Each number is 128 + 32 x the weight over its row's rms, rounded and kept within 0 to 255. Layers, rows and columns count from 0. Numbers have three digits each. The size before them is the row's rms in percent of the matrix's.

# layer 3 MLP gate, 640x320, rms 0.0961, rows 0-410, columns 0-31
109:141129158155102128132111038167117116108105118164089141111120164109178132138125118112097175139141
095:147073114070147121138138174109131122072133205138118175102189166141122148186143083084074066138130
098:054129187143128154195127165162105101209120127132115098184050090117088137077061082128119065087129
106:124132145142123164150201063147198131105157156148131119140113047126189121146143117127142088154091
110:081138088207066132103150149165122115081129125146111169165101163137158099150112085066113107094050
107:097128157149121138178136158126140187094148107095139139120135156072151131186158152145083180120130
111:142120092166141188126166160133084176076123099107141108153116179108113092125082146084150128120127
090:119155139135148109101065144132107161116129138084132102063181176170027134119125113099083087142081
094:137115122161091103150117077147093135192130128142177143114125120160112106139163051131184145184135
107:099096162132192154119166129166139124146122151102086114144135088133086158153139134176165104137133
103:127134120135147118123135103156150089077106128119104132143173168093123074086111139067125132139167
102:112144124123133146166150086128077095131128093161132118154115161131138139111144131113073204135090
097:140095101121056151100143161174124184101110089117098113134150069066148129101101092197121087161129
098:137097073126173085152134107102123142137171142126103096052153108090156178180113111126123140136193
104:148084154139163076102098114097113122116085138127140166110165094099086084107122146156068164171105
102:122124134162164093143096071130084119132141130131114150098127107181160183185164099088137108151168
098:171095141134107096087127159146147192105145194134138126154176082144130178133154125066160161088103
103:124078105122117126140170137082077089119095162139091207094125085126158100133156194140149149145162
096:125143169097198134132152117144118140124102121162169123131083134214120086112044143106108111163091
097:101076124113142140172098165154160143118166115131111105097088155111135095151117125140137162137161
096:182103120104087129170112177072124158093071117141128127175124085141058098122118111163126077124102
094:110075131119121146121118146116105207139179164093143151114167171139135116114173149118094142149119
105:120138106118124183134098159078140114151132153121071054100110091130161163127150084145091119066134
096:175109153147101126112117127113157099139124151137114138098160117099104108186149175150150164109140
097:140153127136113029067110117037144108091177038162188104126061089124180114149210167131181104205097
102:099077174108168171123143080093177075196157173113096113159159110107151120138116125125114143117131
100:078108107150200119096142133071072154078126114164115087105157124179072053126163145129140123170234
106:085170102115089143076127085145143100154101084132139151114089119124114177191184094156141167162139
098:057204112087169150139116135110106158144106165158103136066136177127182115146172131145140094113183
108:168106206136127111107104090119172206091061132175083139128151190090129095123092175082128166146134
102:151114169086147091078136096135191057149113185136104133143165130152133071147125122088131158084081
115:153097114115122117122101113101114126106101114067182118160123110154167120140157144101095108080140
105:116140158105157116129161074117170132131123112121103155110182155127151156167165151176168131117188
097:130174157174066103111138140162137127129135127177125206141136145158150170105135124167151118161119
099:116118075058107174133210156171128104149121132114087094180138140139143084146096096197126152102141
101:123096148128101138149133176067153135178162121201126192113148181135136123086124107129160119122182
092:096126158156103157149138156124089072151084160092123084120114102143149097121136097106063097095120
099:101146117121103108147088118118125144137126106101126124077105151085128138127126063091089110183156
107:007105152150169119086083141125194117157170124133103138127119185152135104121106093176169151113180
091:175095206112066168136115165182112100094134176123103106144126179161147084139106088103138208104112
105:083162056199147110102154130187186121088078139106145124186150134113127094122085101167113126078111
094:151130077104098126104166128095102134073134137151145148120168121127139119128121147126131155156094
103:133105122126129150103116125113136147094110081102142113143112128092167173129097139119172105111139
094:101122081126117133151145130117136108083082112155100160152168135070184086130162174169121189136120
100:077141142093158075134123176132070136128144099131137097112121160103123164090121125149147120126150
096:142078119047149156094088108164167109123147101117129179175066117104186151142056118113095095146146
093:129107130126105107139063141112126090150074111120116096148129104168119157142154149141186184206122
098:051104150104167087108172112174104128141118128180092156141105180167060168077165093149069140168127
094:143121118118105077070126112135145079149136131119149118126166050123177136127134173134115150177123
099:082148085095135095062143166112090113075123110171138120042077139179108091114102096114145131133156
092:154128118182106143179099135099149131133146195096078099123151155158178149128103087161157027107173
104:077121164159106116134150169077073110120150132105093126086117187134097142148086147123115131144148
099:174115125115124118046155141082111205165102083041136112130148126129126091160101172114063120115126
088:132141122165137163112130067152107133120148149153179098179099119112154096149115148135121174136104
107:153094140160144174139124144129123072125127115123101170136131102062121083174142180136166129079085
100:151112083104115139150153129143095151091073097170129140149119158075059142190155176154153192150109
085:170111097139111151138090060084120088137131155107120104151136176101163129106150155143134077099098
104:163105114180158136126155153107116121122086097130113156115141129176155048094148153135112041213107
102:086129159118110144152168086138154203071128146101158118181106084154084112072121148146117152089137
098:141123127128157104123109150129169119081146180135108072096155133120136100132081102139095126174095
090:111118116132125085100118103121168117091080141099073102130135138078149110069088169120110123049134
096:102150166078130153086154139103095119134131067089148119090092129125165124122147061154151133157108
101:140107175070217088144110152193167133160118103086151097138140173115166100176111148135105158162154
105:141156166130104152108143097097179103127120152132112124102137118152075167092123173126093159126111
098:118107123151094125162175129135142188171105212115144099101124187052107141180139133121105180126129
093:196053119103076088150163151065123116095141143163086085112104200084090156140083128164060136114109
098:105066087153197066083181149096119111148180048138111088156167135103160089114135095087113101160136
074:151137160186123130090128092129149180166119151118115133152063142101119144087143140111160171144079
101:158103000156109098086113127120129137141133096050130146138133084161157144129151174074135108138124
094:023147148180134059067083166126138134115152111154148135106125079124104204091152134131104122133181
095:153175193122108138128119128169136151118145174097195149115211154116161165164131145097103042079120
097:127069133127130089123126160093137111144105118078092174091091125072065140202139135096111134119140
105:082133131112104106117107119155160122134095138127105127172156131136162102072116110122111142164138
096:103169102156111130071111153091104121180036142064141141166154124101086135100139113059167176151093
101:202132084107099095101117142133096082220084110141098118078145163175124163089117165202149149146129
107:071101149095118067110108056098138162104126099088098093085145122036155165124084142125193104154168
096:125098082115180179081116125123091194133160145130128150158077090085141100134090144174103085159137
102:154135135108154111165107180145142123163125107116096163129167129097075147130163105198182129060178
100:108130147152158105146146135206167131103121184176123128152160189125084100144124060127120122106121
105:156098139147138163115118209127133119169137189082104062117122138099135080131141126099108149154113
101:111103112154135106100170124159190103072177143118119095143108141083113108169163171194110099135169
098:139148116137134155119128113086132097113116199061133133159156111155155123146129174134170012139088
099:127142152142103122109126144124089142064154165092136162164079129110120045174132133124128116113085
091:099160186150128149122167083113116142137136113142134137169116125048083127207139146052116126157074
084:131120153172144144127148175062130149123123118130108050175142119117089119145111221195126173133188
093:102122117144150161176179132110128123181126118132112137135095115065175128117086086148144129159118
096:046164067164124124149145102132083115120103064074206118131108126088088135163152126173100119134100
099:095052093160130169157137115132150144138107132106146128160110137118191174093135180151146151132114
121:137065177165187125126078147177100046071159148070127148150165176167170122159074149103134134102112
113:159118128152126091130161151142075126111128136187143129216146169148133171099151127084097131133141
100:163173126178058199151067100089036157131150180141124079165109109170144088109096134112116124103113
102:068112113143034101071087153145051071105104153153115188160082102082132115107093150102091144112117
098:131162113091108118127144121087090086163164202173146145123121104102154131114120109129104129074128
100:106166117103101131169179111097140147091128160159134109090100123155158125155171082128107111153106
097:135132106081111109137136116097143110119143101119127140120087106127095119124110125154132112088136
104:106133092141100162155100090158098143206120071212127076134094131068156169089086127138114110130185
100:080112129104099193118119099101086114088095153131103085077101099176096180164127131173046145173097
094:142123128103150107130107149051146079131123068053076142130203153093114179120153147076114153084099
108:083148164084092092107131114134174191123161150106147051163093143131113125151170179188124114192134
104:029054112082133107134172163142070108156138099179100116131148046155116099164171145123143151186133
103:146149154116091135136136139106143129073144105169119093157120103136136117130103171110105091169107
096:097077140140135159149177083091078094123101109126127122135100204098184130085130168126162118079140
082:166161151156154138119104118040091082137147144130164167135186092167143156125159134102089062157095
098:117130165078123185108065050150123185185081081156100128109127125155055125074190189158160157116152
096:111140149137079075087115153114112147133165117111134134119140159135106116193139109173146104119126
122:143166083059139153145075153171123138162114110033108137139169134171147108079144132142128132133134
096:096103088092146124084156081076100152136115106137079109178091050153162156141106130148146129106117
092:169084092147150088154156127110154095120165108095121121185142142141185112127113177155161155121109
098:112191168159131117108077156141106171094145083112102155127172157162124223200105099143129100099115
103:129155180116144112170172153126142141115133164129198176102120149106108089136167107072144140149169
105:123124163124151172116136129133125098126134068123107183162140166157108058140077131084155095076137
105:086147158147147070105171170172149177158106104097208108059134054111124079075077148058133153164105
102:168093136152127050087087124133153150146062127153184120166146146151183108121177154139117078182138
108:142118145186135111162142127092192141164175079135110072166110110090089168143135100140110111130086
094:152101130172145128097136084112074108107148097121165075124186099132101119141154080112133076097221
103:064041130162117122113138182146166158100084126173213124166135107110105240115110182127103166098173
094:149140117167135117104141154107169117155090174097100100154139124102145120145176078081140151163166
114:121079154135089142145195061131145158127155114129087143115097035130143126188118103130111148099165
105:148107120217123132091137090163089153058046102125140129152106067157108101130141115121149158145092
101:151088101126124139161156112101119106111071135151120146083137179148127081161154113154091092088164
097:152104100144116092071100107089097129073133087120173067134182131182091106159111144127150148120077
105:115144116169102059160095147110163171143159198034083149123088168130146099118162070074124143135140
104:127087123109116100120139133091136155150175168130090130089103131116130153121114129165145131127093
101:120158083134187112093099166081047100139172165134163127196128090171116157151162118130181121131138
102:169104105129171098077124140180129101143123084143124104122219143103172141127141084092110157132144
101:136147152076149102057167106059132125146074089157135125101100148057100137124128125131101152145122
107:168110106132100164134208120122171042132175056105191132115167142130173050168144138176106140093127
091:138158125130092120144188181174143120092127133191124143119154142113135070167158074154094094108049
101:137096087143088184145135167114167076145122176151103115169127162161114182118160161096164119119212
105:149142065191133196120098170155156113119106134103171165105197134131200133107177151111155104187075
098:151122181111105175142167161129152017098116132107179155126159186171126132110129164138102153174104
098:141136138193126095157081099088203160091125102145118100125180135190118129099152156140110137091180
091:132100052104128154084105118098142091127124126130152120139110143144129126113104191095098143125093
099:102113173121135150121127142132142113103107156178170178083150101150160113126161150149133155069182
097:120112149176130150120127176142070121125152120188132066112158120070183144161093141106146112091131
100:094123151078075100094105157134088089184122083193170120136083159134105131145139092142123111096094
100:093140088166147160119180150125139129129152117131162144154131131138111098176121112130107128064115
109:144132087134164113123148182167084083111157151125065139102124157110119088129101175103093145106124
094:035060137194124146117116098176091158160130131172072118147131157201099131130086138146172130200131
093:122160151118137107164172117132051186124103173165069154113186137154111113103081122102132130083081
097:125162056111118136149120131105129185089109097173135160167086129167107110115146131132114129102171
100:146078112135127195134097098166128109129120129075158160132112138103160128128161140149143128170139
105:104138163126199155155135141092176091137139152157145093164173087116090111156137066088084058081141
092:129185184138080136178142113146104181156154074165088141143148076114094165115240095112135126118147
091:143152117100109138122097147132129123139128158118107150094115129125196160089083134196152131120137
105:113077154149138117122123097154132156103125195057126122104158152113117221168099130092104167086149
101:148162182153112126153148151166078109103091142122129138110160160129112091087146100060121151072120
106:102166081194110098120171114091075151098062094160085151117097138126102136163132138145140118154126
103:140111090146092145130092212179137093172172196085117127168104158140095149136145084080136151130124
101:115162138134193149121100109152096152141085059229126076115123110130151138169142133150112089145117
098:125120163150140128155149134089057130063105129145102111063092147153114166151174118141076105125088
095:173138122142188157098094149121137108130164134104150149146186144174089094149134106058171091118135
100:124118141101114116173120167082152121157141105118073151191147079152123155176095098130116189139131
100:108154108167121111131075177086151122188109149033085121139113104137131097125124125149108111074118
103:170133146124117167163165132152112168175114087148135105118130099115102121152097101125089096106138
103:176145136068139168105080118115083039086160147149125108150087069188138126131122114170149162166127
098:092182117143104116136157145117130135151139177139178108176172050129053079079087111176125101132148
099:146157081150133136182167179122097187150141150133134104139048094172117089154092195081174134074136
104:108192073131116063144085164080072153059106112168136179155093124121136142105126158150106119177168
108:103191129139138127105116072085136156165124114106142099172110111096126161100159132118127078132085
100:148078117175143132148162177146174155149109122091147094209093157142140161046135100138096103133132
102:122042132123133084159139131076065108161150107081135113083170164135181088143133146143170111155070
080:153146123102056162159095119199130107098117137190112176142102111117146100166092130133122119065093
092:121070107112149162136139115131141164151149114120159141113153142109157165132126157110194141105174
098:115107165148136218126164157090116140088037131126094124117169075127136124072138150101177161121128
099:123063159148157157181124122145064118118102098168150159119105075173121055159109128137189120185150
094:138080159154119174108108095100142105137121162149162160173142160099140136112120105122096152039096
104:166120156176127106148131146113156121125097125137165071121152078106127205154143111148127100126190
095:116099130164111061103105141158108190122145125138130116094149087142168135097114165155117095126062
100:055153157100070124058161164108131100111052157167103115076100178131145108125117146130151113140114
100:057114087094114100115061145125152101042128127170095139140100138136115083127196158156132137123157
100:100088112122149101066133143150142105114153103191112112159194130097121176116168158122108154147086
102:122044114116090155117142163115194107117171136115102161120111059118118164119055170106136087086140
104:170103084147128143134127123103096118123063137166139147127088114100118154095080179130143201092107
088:096145099129163140075122107066105071129127139087141156158154148106098162140110178154179166126153
114:140148162131127094135151129132058120092072083140160091089134106120081103112076147134117145190111
098:171099120130185137103140128163158148147115087127164065141193182103079141127106136127184153121120
111:158122124128095076132115135108072141086129069111147079150071133086106161103143180175119109088100
090:139126146126132139150109057122147143130168122110114177162106129100153145124130173139153135132150
094:111105150077170135147137169118084116198143114169139131098090084096134154124123077172171159120136
094:045150109181126125136138130076181115111112142084112123125121137073115158163145079112128094118097
099:106117073145184164131151167145049176149137141136119109106121143134150134178118162124136108108099
097:104128111128164226156123153083125114183138156151123138141141159181161121076132137163157159138104
100:130112153108113117131128119147056115162175125084142138121175158120119173166118070168137121139171
098:140123166135172189112177091090152096164103094173121090156093129052140151196105117091124162095149
084:112180191116183100187114158145136139149160135118172155113132173110102131084052114159133138093117
093:181135138056112134127183113114178113075119089099114081173166097140141199173134053150111164155127
091:152074104126063114180092126111130095143095154162155091115170111173134122147175127101185106136142
095:153145057114129092161110164096142133104120156155097121128127144140073144145098138140185156148072
090:195152142120135226116154109120153179152125118121169157173098093132134172056088121120129092115106
107:126164080140151125135159139140189119116094112136141134156215147141157089077128157143146124140100
109:193123169182115118150127129125145122156083167062107187144094055118189140139165100114107120153105
103:099165173104117082159125181144179121185184138184124144155072139114164144145161166128109108096130
106:098079139118187065126117159172096069125094183114128136119141121146090095147142141155103136133149
092:120088160177099186114117078140115107106135172113140079154135149106085127137148105133119165099118
091:120140146080100157107093101146127113172128115101123147170128086118135107115126112143150119124165
097:109110122197123114171190131104128143148167224126107067109151150154130121114105105173107135139078
103:150139171147163098069069124132091126132164133115107125120108156127091143113119168138108032130200
105:095112186174133104083098117091096139103098089122138068162101138191081167122111086111070155128137
090:127166137113133128097145183106151162127110097153148108128104110149164151119093112083131132106109
101:127159158079123167113096087119060137120157102108120151176161056124084148157107084162032160152171
095:176080153129135094172160080172134131148103137118153147163155090142104069136054122126169087100102
093:148161159163210145065144150137134134105157086157179087107145154126108140139178104177097194119135
102:123130102161164159104121125137150164138134117150101122181114106181187093132163074108126071147126
106:150080172135120104181124160114103095089114167170149152127116040120138167105111159151102189119108
100:105153132124130111046115080140037173110094138172123082180081146159091113118074106098086135103129
096:076129140033103173169136125148102172113156143119153108186148171174062128123100232153068100162088
096:083104165148203083110136122125159163078193140125076174176163150119127102134070106150132114194153
102:107123153197174099082089148166170083066156152112175122132141114054163139155100075055145102108130
097:155176098069101119134123121157068111154144083123111117123092077162085156108160096178137158129122
113:069135136122081094143123145107073140036080135105146162122107102118133146116135107117086173116114
092:163147067163175131105105139168146109061106154100124067140137140109122119076165147147141120072150
108:133106108175100177139160152135106140087144150152137142122123201172132096163103163095137133056144
101:115154113105128122170181089173145069126127132127128152150200164103164083143081134111150123085118
101:095132088163100097117128029107084167097130096101121098092146056073050108156159172083093100138156
095:157078184130143036098087167111112103114155124074090093153178137072117155121144134145107080130128
122:152138098145160113089112162082108077116103121144125095163142141123131143117149092130125085124125
094:148167097143134154135102068141101105144133142120079084156174090161147112116093150103147160124093
104:140144119082125153112057180106061093142121160127102101143175108073140120075126127112082137138190
099:114104176181151068046152153134126117146111107171116149114100170123151150099091101158127149157147
102:105147131137096124059108045093142150162148137131117124137139200113116101154095126142125178114167
101:116116136139123164111098160127151182081116138113144053107165085173110144114154118138094137105087
098:153137100121124080119125115120111110125127125115065099089161113086084134170087106112090134101087
103:085134129127130219084143028125154105154125132113115162073164138118185107089135150153142127166164
098:072147127145111106097110067115077170054125087173117071160112164151124093121167098151127129100161
100:132128075105095159124150086099105157176116143153127158126110123156096131134133100154114138172143
102:192126120104172123112182172107114163087113105088155145053135157189108166142147088153175154157124
099:134133119122121103131133167101068152173127129105087144166137162150120166150120156213098085131161
090:108109058122141150165133172100145096153097068118102155133141144164146114092156145094105143153102
093:096148138124138149144180158081133117131070100050147174160139117088160159099074156151180197158103
109:130160080188154148086102054125159133112129208095149131113103057160134081092140132138121081114133
102:112148167117163107077111141069063173142126147150108103090082110132095111148154093087107135133168
108:126111127108125139113152150104111128110130135126127125145194079114187107122120112106120156144115
106:081181131112133111139128133146136092145169168117043133155117163120082120191163085112109107110152
109:200149190145115152125139145155098132166144163120114035139166116123121118126159136107112148134182
103:112204177128137107176151107162061154166130164148136158149131138192086141135069135101157140150106
107:142066099128089100063227094105134125081112138111136131108175162129111160078107197114116082130095
099:129136149167142087151182090135127132104114073158133125096141245138170172177140157096136165081124
092:178075104183104071139132111096192084124161148074119172127139126132162102104192123137133161134173
112:088136076128110142158059121110128117105175174127114065181111103138140127098153134145151128133198
099:141126162191112149176165162126109143155128106117092098119147073166183106155106120145108077132097
101:161118145110150086107158140137141152099136109126140145122153126126212092079081128140091134107152
090:184110103173110136131109120057055194148140110166165174117078114083096173103115188140112086144061
104:146157141137132124125144151133120100118129139105139140127096157085055119127144123100132129066135
098:186109127177115141162189176135076122164131110167123127107103155159145129119132100165085124116093
097:141107096136134096160152113160114104116153148101069104084189144094100111134120157137138100155105
105:138098117059089125139127123067143133117194148129191164167127105117143118104101145087154116139081
094:118096150073096079123149142115080127120171161161065105089112162196130116158144143144076104126051
096:197126153131142164074128161134136173135160210096069165125110093179129137097140155182096117115161
104:128074128144151114104129131124177101111111141116092108114196164155094203152163082145163154156088
091:132121086132161119092129067137037131112129159114144183099133170132142134175146135136141147134109
101:108084099116123119138107079123093139178130177127106191120148086125088157123143163110116130120168
094:126092103106151154148135141136145180190083186136118092102118150161165136111138075111161139100136
099:112076166119093171132106160148133105082162083106158140151104114148127161111139146166114119134110
108:093172144157165085175106121124113188135106165136120195148153034170127078090102138166175131102113
092:127050060158130188152093158110136124177118140086183099084070115145173101155080119131171084128106
091:152102073072088142116087095120096075161172129128163166166157149105159093107142106126122108138109
101:140124123122150162123112101165109111202128130125094112124162124127094144126103113130106143121095
097:061154123150112046140149140164107121119143115103141131125131145135114131109157124159127166149181
093:158154142118137139127145129132123135126146115120145156089125109066086141119146127091119053112097
091:197130182121119108163098116103162086111165130083148152126136162138122109132164091135123110162128
103:104131161146134144159154129166091103108135124092093111156157126186088075094159137148167151127105
115:107069083166191139137138113091154112134061102036133146121159108126110099117129150103126157117099
093:119135168077170113127196131119135177098151076135084106121133126109151107090149157119155096167090
091:044122119190078186123137190148137118139188185128141130159115135108185124170099134150117101094192
099:170125117126143128152133104141120118154167121130139079116096114125166122086097176112162146141093
093:149094136128097073112121152091140125148188145100180180105165122151143127116116173124136086136160
093:121138162172125140118134143125167123143113153136176099161098115151128124123045159126125061102106
112:123118133144107103080115109121161124120150068164109083147125113141110141129164135148137126122151
097:074127117119085158137112125124130194125126105132154091105148137142105166113120129129137085105188
097:118082124095166078096117160167110075166112191064074138061140138137125136107136104173101090155191
097:108127086141145106142187131117133109081110151095167074179103109138091104203073073168140089121103
106:188145152161106187167124132149133144104090132118159126154121108148095138154136115128121117118067
101:154151120117153114133134118100131113073078213071090166178115212133112133140101140144142106219120
099:140156133119180145136129174168088104153117141155135084181117146161139154120172132122135086152140
096:137119155119116146135148108121117099146158166172105114173121131137145207166095161136159148111126
106:170076116098205119133129124149135053125165078148146108100107144142105126126132156199149152143164
109:057150166114131170074149091165151123102058131060199126131110121138154111156081135106167123109158
106:135057084114120097090200181167085092099160206125100136160159171094104239148115115093157146152150
091:100151160106086180146098132141135123169164187117083135196157053132144145133148111193127119139122
104:082100187191154162174132143138068116145156143142117140135120130147139091147167095121155163105118
099:150099129083181175120095171176106070144101143104114106128157122089145168119096113162156142103135
097:055135114100062171145085140090162074123099124147107101125103181138138200166139145115113158062126
085:138158115130153117169107110075191118127103135142118152165123163140149109120126107100112202128118
099:111159114123107147121131160033095168057121127116073103143109143162162126097158164124157139113102
098:152147083088113102150089160153141063096168095157105153132165109109109122149187175134134132140171
098:131059109154126145142138152149134141117099106127071166113167110093112151128138125094065134144100
102:146115171134142152080097165094128133086137136142172138141155123183092183151124183175149086090175
104:145137165109128119147136160107103117155157195107173126226129194111122199091164138103140114122098
098:075145095166126098102139137062147140091169049155132121103109123146100199126185096167156114138115
116:149168161158085117133098119063097045106088130161118109050132140137187114104192128145082128109163
098:144119151112176072163138121092164152077161159088196142138144168172100126148145138084158126160133
093:138077128127114173066113130077097139107104083070126093165112100149142078122113173093145104129171
095:107142137102102093098194140115053098055154139114134146093130122122151134110176154180108101118098
100:147124097131145103130166115087076114136175173105141129133149124066129138104138157137145181130118
100:144214148157185145101166100133134197020060115130178139139090118061137136189135203110160139105145
103:090175113105164060144098112091091147053076135123152099138108153121169156108136172045126120164182
101:156085147059125095115204127108181063130151103054134171177207136115137044084155106133118150125113
109:154165038098126105111189125066117132132103110166134144131167097129161100117114148088076113177128
093:134101044135124111168104147077109088112093080105130083106086106163138121163129132178079097136182
104:134156195133156102119106128073118091063063119131038136159067130179136165103141133087160105148204
102:140089125116126145101088165140128136081072213138118114122151128086138161156132143146167148084105
106:134121151148080083101109165150156105080183095128157140092157087169128180118111128163145081115047
099:132078119180150145115103138080083126171097178110118120135140124139087117125104111145093117104161
097:133152149141165119180108164189156131107174131139087100146185099158125181119071154078108124152134
095:187068090142105113123141133104098098139184155146133186119146166086100225073120151121097195110121
105:145132122115093162139147146122140154132125110154075161128153173100156207177201136146143106109136
100:153104156120116059112148150089103151116127106120150142097109137109122082095117127111157119092095
090:116177132136092121057146127145121085142096065162104100154117070066204129128159149120121144088139
094:082154134099094138136154137102113177131178118130124159098020139119105104090175091083114159141081
102:119109051126155136131150154146162072149109123147142133105110151143116132088135075170133127154116
099:080085075114182133037128126208130128103157164177134133122146153122101082191131143146115116092095
094:111161143164213200134186133123116126192122093157077094174127121136123192093159136090104185090184
107:150135131132112134133139143132149128093133173149133104182106134072063075096135145122116115089069
095:143156107158145145163136131095143170131133161132120145106156168088100083103075098108145058088187
106:118131078185097086152082120110110099131165168184095146137116143132104112129181148164177098122170
098:097119167130148108114147148113144134095115183087131153157126141111129092060156083161119145093089
104:088113086058138129118128144138148119121144146111110138128171140126137150131166122124101086125126
097:133130146086119079159100140098142103084177160125122187102100131191110127114134176142142171082122
099:116094079170136101128115135121146193154125172037114065139142132103135109109134148099077126144182
098:100112110107122130095089122129137116118149142096099128171151144080099100171227165124101170152128
096:156147138134095130163149117121145152100101108126117108115113097109146121129119137153121057126150
100:088150155130122158044095155144137147135162117121095136118110095087133090102184088156089108097153
106:055097088115110197147097123135152178135127132160078126173109117138162088107125056169146136141219
095:126084087081113188142078126154174081112131118136147210137133194075151071143115097125149118125142
101:047159099121124098102111121138059080111113093117176132139055072164168144142148129082101131105103
111:093145124096103092107103115121165129180124156109119168173124090121172138167164160117147146157111
111:113097111145103118151127154197166162166137184131097097191133063127116194128133133146136102084151
107:143098076148140136141118129080070096085099063159172081172156109166182152146183184124115150125158
096:126129173154127193121173127106098112113049130166140176097142144132133120161144140168126139186114
101:139056044114100137078129084151135118118104047166092171116154180123132132140109167213125095117146
093:165100119166136129111157171173153118152174141091136170142158116137109136098102079092146163097072
096:110163093144155134096220085155105113095067134087104158127142100139110118139136083113142144139084
108:172086110186187165160149115127135139155110117079157128151131077149115067179085179070094056142121
100:146112188122159082103190096127125127105104109097118182068182125127120146152116110136161159133138
119:162110173067181145171158132103088107137147139162122069121109121093130114151148123095137108112146
108:142114141165176109133099133145186058133138133112105154174204054105140171156129114179136110163120
110:165103184124178124119094148078120152043109117113207190127135138113143072117113126101166151100161
098:057134158110177154116098091059127110105134147138130171174114055148131095154159052136148091164145
105:159157122128095126091101131102126201124126126175153154125097084118175133118114116142071117190099
102:187073184163145157112149175151189120175107138090059080098134109107145108145072119111096135126104
104:163100144094110145159150042170149118089067140151104119128201106073144123159156102109165158109160
101:144116159131093092161138078114071086114144112143146113066129084148081117100134153108130172158197
092:071101127127152182067163166100117162091135143129112177208149115141133132090159187106114126140175
096:157112123102096144130092177156183134155155103078083174161171085089110145154095145089165092122193
102:109152175120139129143103140065119179135154130145164101151158104174140202123038160109196039106118
105:130201086179178118196087215129061085095140149106185128164124142128085178117083144157143063148123
090:082127103190098131103129097137135127098140159137144146108168175118104147139122086127144092106147
109:108126146090114151100088129088155113101158168108103150152118187100175131104142168146163123204153
104:127102149159119143127131151126135050128130094113094114095193112138172147134135145114209128181099
109:157082134120128070058126160093133142061089171035128206094166163110123105127067146082128156148106
096:131123049191155094117114112123104095092099157114118128095133109165131081119071060130065142113112
100:077149118157115104111154105129152131062197115111204133107163132061102103142161126060061115163166
096:080110191125069127077113111148151114116110097176125099200122131100135134125115092137229146183154
113:143135149103143119128156130180130113162064165090119083147129131166137151160133159125109116147120
091:175173148104122113168153090148165112119117134157101178196108056138107078138097097107078129158134
093:122110092139102129132066129066141119166135174047160189086172162106157112206168105103160124092123
107:128151121155159121154187116146133151195108163162091129116119172058131089117169121162131135115114
101:051089107144137126098163078133162127154142144098163136130144118147133082135202143107183129127183
098:086146124111182137157108158125120137132035130152118119127098111120127099096146155151142200108142
100:079089105133138146083113118078096108157120124167110157201111094166198158061125124139120145135185
100:134124129086137119151124134131126136117154142108110113100187132098121172092133096096178122103110
092:086081081132157175118090109126071064128124115112155095127094131096182153127097141142134148125117
099:164125158092190077077111135125104152131134126156131123128096128153152191114151128134077114104173
090:072109118084198143123182187115099132049110118132129140130147165101156098138131096125090024115085
095:125145096119113130067138141080101135091200134186115142116106142176063146127120186158128123148109
097:122105157182115137109120225102126147115153164170145130198137118168126159130156120121147114091137
099:106083080121135104188160113103135151096151103140177169083088170166115126132102132077124100114101
092:119066152108144081120148114139056150147142107137125155139155122135128099088189203127138185163127
099:144131177075106092136164104114133135126159109122170164150083097083121136118117108165130123066153
102:144102122186170095117144139174093128106094074108111167141180072174143104143121110102129106085146
105:191145172142176092134211042127085099084089066138175134104121153100120111194144166096118095104102
103:099122083128138151155122129150166133125143187140122189108176167174095146161131126117140136112115
095:141141089156081150157160082148137132113148079205158166083083093103102156158076143157124154127073
106:122077149113129110147179087097143107158107189121113120132176082065090147185164113133133120135144
100:134084132151135093126069110108062096116141106139114093130155166172189106091185099095071160109113
114:120122133085157083154123111099072091175161102149111119135140116160148170114093187111135140128142
111:119084181118167137077158086113145147188124115091111116113126129140155114155122124172146144065123
092:114155129172138175113094122131117198115109123136083128135126142090149054117123183147191142157117
099:147088046127094120143110092035170098161112095125096064108106117160153136179110096064154130121138
102:110150088154191131063096122124126107124111128093120164123129130091185183110159191099124122151104
101:149146131140181132117088073073160170099117166178120064153085143091091138092158136127147101136125
101:108149060137118137155128101066134111130167107122116163159088121105155151098117185129138143115126
101:123119106177083077124128085171122138118127101129119112159153131136147184145175061134132139128126
106:136085141149162104073078144100035107064128091146159104143115078060160035116166183097113116125162
095:133133155098099141181121175137096189142193133167108055102145091193085152087099147121060180117154
103:162128073119169120087107136127108130073106121097143115095186094135087144166082118119148090116151
095:122119115192154128127134195136127126143074113067117145093164141179171128117168189137099099102112
116:094126157155181118079129117125126119146143120096160109176111082123119152128164134098080073056179
099:073123046102153054116064159165139145049161120157152163176122152098154168153188126125085121126178
107:118086127131190144138118122190156071085154114129119149167170128140121092142110115086154148162110
099:141095129170130143111152095150136117151121059112145137094112149126109100128115146124103104182118
099:180097144124133153148137128116181124172130119079160104130130136108158123149117136165148102110117
104:188109160119159129135119150116150089143145119112060119126166151066114145104110166134136113125140
098:118133173147143100157175091126187171146161100083169145165137126157136114091114150121141103129103
101:124056143103157086119151150123196124102175125091200119068156139103188114151121141113153182123167
102:109097085111109114075138065127140104124131127156135116163109134078127151095076136138124140153079
105:155143118157129142140136101147127161156111138157148136129154135175183124157076129166149097161145
106:070148041140114085124110128131129112139098105089149129137086087169097159148070182113167124108124
105:144133095143085184096112152140128146135124090165142144163148168151090148115106113166125123153093
104:102158105116211144158193149174150133137139146146115082138160151151156122119145132159147057143128
108:115078140112108204180140157183166132131135120177097155174077145128128086070139144145086157092127
094:125130099147182051098075109115096120111133133125109172160104127076148083124119127091107149166124
097:144178071156084087148140143132053109122133145182124121096112065195071124106140157038140150112149
097:109092118138152117111169096083106143150125128130106128149111153181113199147113112117115128041142
093:115088138146168152087115088152155066130184147130114163132066180127137131098185129145137175137113
098:135100154123154108110161112150126115114129112059119159105093179127187160098076182137118141076091
102:127126128086119139087112116094138119136105082107141096097120096099155106133105154129153076209074
096:180059115146121152108138158133111145177151161089095103135084097082126095114143092148075156128110
109:087119195108110140135167101121194099113132142117079130143083149116150127141138127071097136146064
102:064129120121116138092128075101093162097113059115106186185112111128126151091132116115135088116167